python train.py --num_attention_heads=3 --rope_theta=10000.0 --attn_scale=0.177 --init_std_down=0.0 --learning_rate=0.00728 --dataset="wikipedia_en"
Each number is 128 + 24 x the weight over its row's rms, rounded and kept within 0 to 255. Layers, rows and columns count from 0. The size above them is the row's rms in percent of the matrix's.

# layer 9 MLP gate, 384x96, rms 0.202, rows 18-39, columns 48-95
size [ 96  91  98  99  94  95  86  91  98 103 108  90  97  99  87 107 103 101  98 107  95 102]
[[106 110 132 139 133 175 180 135 153 144 121 166 135 158 125 111 108 123 107 121 142 117 116 131 122 101 169 136  97 130 144 117 111 157  99 104 183  80 175 115  96 125 138 149 184 119 190 154]
 [107 111 103 100 147 165 159 131 117 148 148 105 114  95 135  95 138 146 138 110 141 134 161 176 112 168  89 107 152  98 165 135 145  95  96 111 109 125 153 147 119 135 164 140 118 135 128 122]
 [113 142 119  96 139 124 135 145 142 168 108 118 156  82 103 158 167 134 143 144 127 120 130 145 139 113 117 118 100 172 109 142 187  98 119 146 137 162 118 168 145 154 114 131 143 149 112 136]
 [ 82  75 136 131 132 156 109 155 138 116 101  88 138  90 116 146 138 144 144 153 143 108 143 124  78 140 135 128 127 157 142 133 131 131 138 157 100 150 150 112 105 162 146 135 108 154 177 105]
 [149 119  83 106 127 157 114 132 106 139 156 116 136 144 107 161  95 147 131 132 164 166 120 157 113 162 135 116 127 103 110  95 141 116 151 136 122 152  73 129 122 125 133  91 202 112 140 140]
 [132 117  83 124 104 158 117 143 150 140 105 137 128 137 114 153 118  95 151 141 176 108 165 140 109 137 115 116  95 113 133 126 101 140 160 124  68 135 115 116 140 125  97  91 159 133 138 133]
 [161 134 146 109 142 117 134 121 151 128 132 176 185  88 124 124 111 133 122 140 132 117 110 107 164  86 115  82 139 119 146 123 154 126 103  99  80 147 151 129  86 150  92 132 132 139 149 145]
 [144 135 125 120  74 141 107 166 136 175 152 166 120 140 123 106 120 114  87 118 123 137 117 107 112 117  88 104 117 112 106 146 130 147 125 123 130 142 105 134  64  96  97 142 156 131  95 101]
 [ 80 140 118 132 112 122 149 147 122 170 103 107  84 125 127 127  75 119  98 152 155 122 145 129 109  99 124  88 145 160 127 118 131 167 121  91 138 138 131 154  83 111 106 130 138 145 124 154]
 [108 121 142 108 125 142 106 113 116 104 119  96 115 156 107 148 110 111 129 149 191 112 115 117 165 119 156  71  86 119 158 125 101 145 124 146 133 138 134 168 137 149  75 159 112 143 117 158]
 [135 126 149 134 134 131 127 146 140 164 134 137 125 150 164 121 137  80 119 157 130 132 165 105 139 126 127 141 135 148 149 122 136 150 140 122 153  85  31 156 119 107 128 105 118 103 129 124]
 [141 112 118  92 122  89 130 139 123 127 100 170 136 137  81 156 157 128 111 110 139 151  91 130 127 172 178 125 146 116 118 125  98 113 125 151 136 183 128 154 129 124 131  98 134 119 117 113]
 [165 122 142  97 125 114  88 130  89 152 143  89 124 110 130 181 112 114 106  98 103 103 138 145 134  91 170 133 110 112 145 125 132  90 122 138 106 149 113 114 116 120 143  99 139 128 161 139]
 [ 78 114 109 111 111  89  79 106 137 151 123 109 132  73 111 110  48  90 146 133 147 142 181 111  85 127 156 134 149  93 127 119 130 133 138 106 156 109 134 150 126 121 127 101 112 136 134 113]
 [158 112 153 132 125 104 168 170 108 165 140 122 133  86 100 101 139 153  92 159 141 130 105 110 102 112 140 158 129 123 133 142 142 131 123  63 106 131 124 172 131 144 148  96 105 109 100 143]
 [ 91 133  84 124  81 138 165 159 113 139  91  89 137 114 158 118  97 178 131 167  83 122  97 114 112 155 119  84 142 130 150 143 110  87 126 128 106 148 157 152 121 122 152 113 160 120 138 138]
 [121 123 128 127 171 152  87 115 153 121  95 111 154 121 130 115 120  91 131 141 124 125 125 123  67 126 121  75  87 112 135 138 127 100 146 148 130 148 109 139 132 135 120 138 169 151 144 100]
 [103 115 103 115 136 163 132 133  93 117 103 110 157 121  95 148 100 116 101 165  82 130 153 193 124 121 106 108 171 147 145 136  83 146 116 130 135 130 139 180 137 129 123 122 131  98  88 111]
 [120 107 137 124 129  97 113 122  97 118 107 142 106 107 169 147 131  99 136 113  93 138  99 150 155  89 161  83 127 126 178 116 112 121 132 125 117 156 118 140 165 203 104 140 135 119 102 145]
 [154 135 134 103  96 142 125 132 111 132 102 145 152 108 156 140  90  99  89 129 145 136 145  82 151 132 157 124 123 149 138 137 123 158 155 110  84 105  94 112 140  59 155 114 146 132 127 174]
 [142 131 114 176 139 109 104 187 135 135 141  66 151 125  99 102 113 133 150 101 102 147 127 141 128 144 131 141 112 169 101 145 131 109  91  89 137 134 112 117 137 137 149 144 137 143 139 114]
 [122 125 101 103 114 165 126 143 131 126 126 170 146 112 167 135 104  80 163 166 115 149  95 122 165 136 132 139 119 124 147 137 131 126 157 149 140 118  95 118 116 121 146 140  77  92 148  86]]
# layer 9 MLP up, 384x96, rms 0.205, rows 18-38, columns 48-95
size [ 98  94  97 102  96 100  92  95  98  99 100  85  99  98  90 108 107 107  98 106  94]
[[114 134 162  95 138 108 170 122 155 137 155 151 143  96 136 136 122 135  98 114 133 127 123 149 138 126 107 103  89 141 172 124 159 143 141 133 111 130 145 153 171 167 102 129 175 147 132  93]
 [110 140 138 127  90  87  88 133 123 114 102 120 111 145 129 145 101 126 121 145 103 121 108  89 139 111 107 154 166 128 140 118 111 140 141 181 105 152 107 117 136  89 122 124 118 133 137 141]
 [158 146 143 144 131 133 152 145  98 138 136 107 116  88 103 149 165  66 155 150 156 140 154 136 161 113 132  80 122 120 146  93 144 106 113 141 138 125 145 104  75 115 136 125  86 132 124 127]
 [146  94 116  97 147 139 108 133 120 107 139 115 139 101 120 101  88  94 143  77  95 147 165 126 153 118 136 148 106 109  78 123 108  94 104 151 126 142 174 103 150 136 135 136 123 123  91 133]
 [160 121 106 132 154 143 111 162 185 109 117 139 102 154 124 105 120 123 117 153 120 124 145 142  80 140 140 146 120 112 143 149 145 117 110 154 104 127 101 137 157  88 135  78 122 153 118  99]
 [174 149 130 163 160 199 107 135 166 176 148 136 144 127 123 109 129 146 119 112 129 134  79 162 152  97 132 138 145 120 125 146 165 135 158 121 160  97 112 146 121 114 121 165 138  89 147 109]
 [ 98 130 106 120 129  37 132 107 121 122 122 105 121 139 139 132 138 130 150 126 131 153 131 112 140 146 152 158 106  96 104 131  76  97 126 122 128 116 100  86 138 126  99 129 144 106  72  61]
 [153 127 124 107 132 140 119 112 131 164  89 105 148 121 147 132 147 168 123 128  84  81 118 135  92 112 141 155 143 137 109 157 171 101 137 123 162  67 122 161 154 157 134 127 144 126 109 128]
 [153 110 107 145 136 113 155 208  69 138  95 115 135 163 105 101 144 132 102  93 166  99 109 137 114 120 106 103 170 160 129 139 122 153 162 129 140 121  97 165 146 142 143 128 143 115 143 107]
 [119 126 121 100 177 132 123 102 131 131 121  84 143 136 116 177 146 128 122 148  76 128  83  93 189 164 161 117 122 153  81 112 104 173 140 111 117 135 119 138 131 134 139 169 134 133  95 141]
 [145 168  82  79 124 115 121 119 152 119 164 125 147  94 106 128 137 120 123 156 141 141 146 109  67 110  59 153 165 130 134 160 144  95 141 137 120 136 108 112 107 129 117 134 117 132 139 131]
 [134 159 102 154 153 113 162 136 132 129 137 113 148 140 116 118 116 119 144 165 192 106  96 103 129 128 147 129 131 107 123 130 140 133  97 118 151 124 158 151 121 133 113 103 135 116 123 126]
 [ 90 185 104 120 115  92 166 102 134 111 157 148 114 137 153 114  99 143 126 112 123 109 110 131 140 150 131 131 135  91 152 178 132 136 128 168 122 110 143 131 137 158 180 145 121 128 145 136]
 [136 156 124 106 110 132  76 128 118  96 136 100 136  95 140  92 107 115 130 126 156 171 106 136  94 133 139 143 149 144 118 122 133 106  84 129 127 112 158 145  91 142 155 127 117 121 107 113]
 [157 178 113 134  83 131 121  91 115 153 103 137 123 101 170 127 165 124 128 102 127 127 114 135 158 124 129 150  71 132 134 111 118 139 158 166  82 143 118 137 136 130 112 163  80 123 135  90]
 [159 117 136 110 134 107 104 113 129 117 155 152 118 127 129 160 119 111 114 109 112 131 132 134 142 179  99 161 142 132 198 114 177 107 132 145 154 178 144 156 142 103 183 102 102 112  90 111]
 [152 127  91 124 146 121 124 107 140 121 137 170 142 141 119 114 127 189 139 127 123 116 121 108 162 140 139 148 176 123  97 107  98 133 138 110  78 122 129 147  80 113 115 130 160 113 193 142]
 [139  58 131 101  68 182 109 189 103 125 126 145 111 141  95 115 118 111 101 129 127  99 144 143 121 117 117 109 134  81  95 122 157 112 125 106 111 123 164 137 116 112 154 103 158 108 141 113]
 [138 119 145 152 106 108 141 123  97 153 122 162 108 119 171 124 153 162 114  88 140 163  85 130 125 112 147 134 121 136 113 133 138 168 123 133 139 165 134  82 140 123  92 125 145 127 112 144]
 [108 111 103  98 112  82 130  99 157 136  89 142 128 164  79  94 105 135 109 129 122 165 117 147 112 104 104 110 140 110 149 113 115 145 100 109 128 166 117 100  83 138 153 124 132  93 133 154]
 [ 90 107 139 135 137 151 187 120 107 157 147 156 127 122 109 125 143 135 170 149 104 148 170  74  86 140 142 144 105 149 154 120 151 110 117 156 137 103 124 103 157 155 144 115 169 136 143 130]]
# layer 9 MLP down (transposed), 384x96, rms 0.196, rows 18-38, columns 48-95
size [ 97  93 100 106  93  98  84  97  95 106 100  92  97 100  90 103 106 107 101 102  94]
[[132 138 107 119 135 116 103 147  89 108 104  89 128 153 135 130 133 134 132 149 109  85 118  93 127  91 118 106 189 121 127 118 145 164 164  95 100 117 130 172 136  92 155  86 112 132 119 127]
 [177 184 150 109 130 179  99 148 161 182 148 139  89 111 133 134 183 104 135 139 140 107 129 111 170 137 126 107 119 147 139 144 101 132 140 139 104 128 137 132 121 118 150 100 126  97 154 125]
 [ 78 131 119  97 144 129 114 119 163 139 154 115  96 199 131 142 153 105  87 142 150  94 101 125 127  99 132 131 114  90 127 155 166 174 138 182 135  84 122 104 113 111 121 112 148  92 143 117]
 [151 151 144  91 119 148 101 138 167 108 112 140 130 149 107 103  96 103 127 152 120 163  82 126 132 146 126 106  93 141  95  83  94 169 162 127 120 141 108 120 137 112 141 129 135 163 165 147]
 [139 114 128 190 101 169 137 107 176 138 104 125 145 159 108 156 166 147 114 155 132  90 112 159 130 113 125 146 144 110 117 123 130 100 125 155 136 134 136 133 114 146 171 102 145 155 105 119]
 [ 82 109 120 143 126 102 148 137  73 141 131 105  95 103 157 204 109 138 126 155 120 145 116 168 106 113 125 112 119 132 131 150 131  92 131 128  83 163 135 132 117 148 174 113 121 143  90 116]
 [114 112 142 161 141 155 153 122 170 142 130 121 146 143 112 123 126 145  90  94  90 151  94 117 138 137 167  99 158 168 125 150 138 164 106 100 132 143 150 143 131 122 106 121 118 100 165 159]
 [151 147 131 134 145 137 194 108 142 119 110 131  90 133 106 122  99 146 142 146 141 125 154 125 154 151 112 128  89 126 125 104 114 130 155 109 142 165 128 132 129 106 142 154 163  75 172  87]
 [156 146 112 124 158 101 106 105 146 151 107 103 103 175 103 181 133 152 134 157 164 110  92 138 114 172 155 139 131 143 122 163 117 123 112 172 112 107 126 162 131 158 110 103 121 110 120 116]
 [146 131 120 173 157 107 116 122 178 178 138 118 132 126 129 113 134 130 114  90 103 152 144 116 172 127 135 136  84 135 152 130 101 145 161 153 122 152 115 137 172 160 108  94 148 125 112 149]
 [124 146 166 118 169 105 146 127 139 112  97 124 122 123 150 143 126  76 116  85 109 167 119 174 132 124 128 150 147 129  94 134 125 138 150 140 103 105 155  76 126 155  91 109 144 131 122 145]
 [ 84 147 160 118 136 123 104 145 138 101 121 120 153 143 162 165 139 152 160 112 142 135 151 110 168 145 122 120 105 141 149 150 110 132 128 115 114 157 141 114 166 111 145 127 154 120 145 149]
 [129 113 138 143 113 130 147 143 156 129 135 144 164 138 131 148 127 118  78 117 118 147 130 167 115 150 134 148  89 115 147 109 128 110 135 136 143 121 167 100 116 140 133 115 103 165 135 132]
 [ 86 137 121 118 136 101 145 118 139 128 131 138  94 115 111 155 115 145 107 121 129  87 111 143 126 136 158 122 122 108 122 118 112 124 151 135 168 127 163 129 140 122 130 123 116 124 102 124]
 [101 117  90 161 120 144 113 120 109 161 180  99  98 104  98 131 115 188 134 156 149 127 123 148 143 128  89 154 150 123 120 129 112 106 162 155  88 145 149 157 157 152 144 109 132  88 112 140]
 [121 124 131  81 130 176 146 129  98 174 112 172 108 162 137 111  96 176 109 101 156 157  86 169 142  91 120 172 142 133 112 103 127 165 124 167 128 101  87 110 131 137 119 102 124 142 104 138]
 [175 156 142 129 120 152 130 112  95 151 180  94 132 118 155 115 148 140 116 154 136 144 114 112 118 120  98 106 117 121 122 147 149 143 174  90 155 120 128 118 139 146 125 117 127 144 108 135]
 [105 114 134 114 161 160 167  57 131  78 144  68 141 166 147 148 118 118 129 174 141 115 104 106 127 136 115 104 100 136  98 135 151 150  98 163 142 105 163  87 138 128 173 100 129 127 115 145]
 [110 123 166 162  65 165 168 105 170 132 120 104 124  85 105 136 147 101 120 102 103  51 149 130 149 133 111 153 140 118 154 134 105 153 120 144 137 122 129 132 124 142  99 104 131 108 104 116]
 [165 121 125 119  92 148 117 104 120 127 109 102 150  96 138  82 176 143 111 143 107 164 156  88 138 154 199  79 135 142 148  97 105 115 138 149 119 153 117 125 135  99  74 111 188 137  97 118]
 [118 140 100 144 151 123 109 125 123 130 138 105  85 132 140 150 109 168 119 149 150  87  87 154 136  97 117 122 159 111  96 193 105  98 131 124 145 141 139 148 117 172 131  77  76 106  65 108]]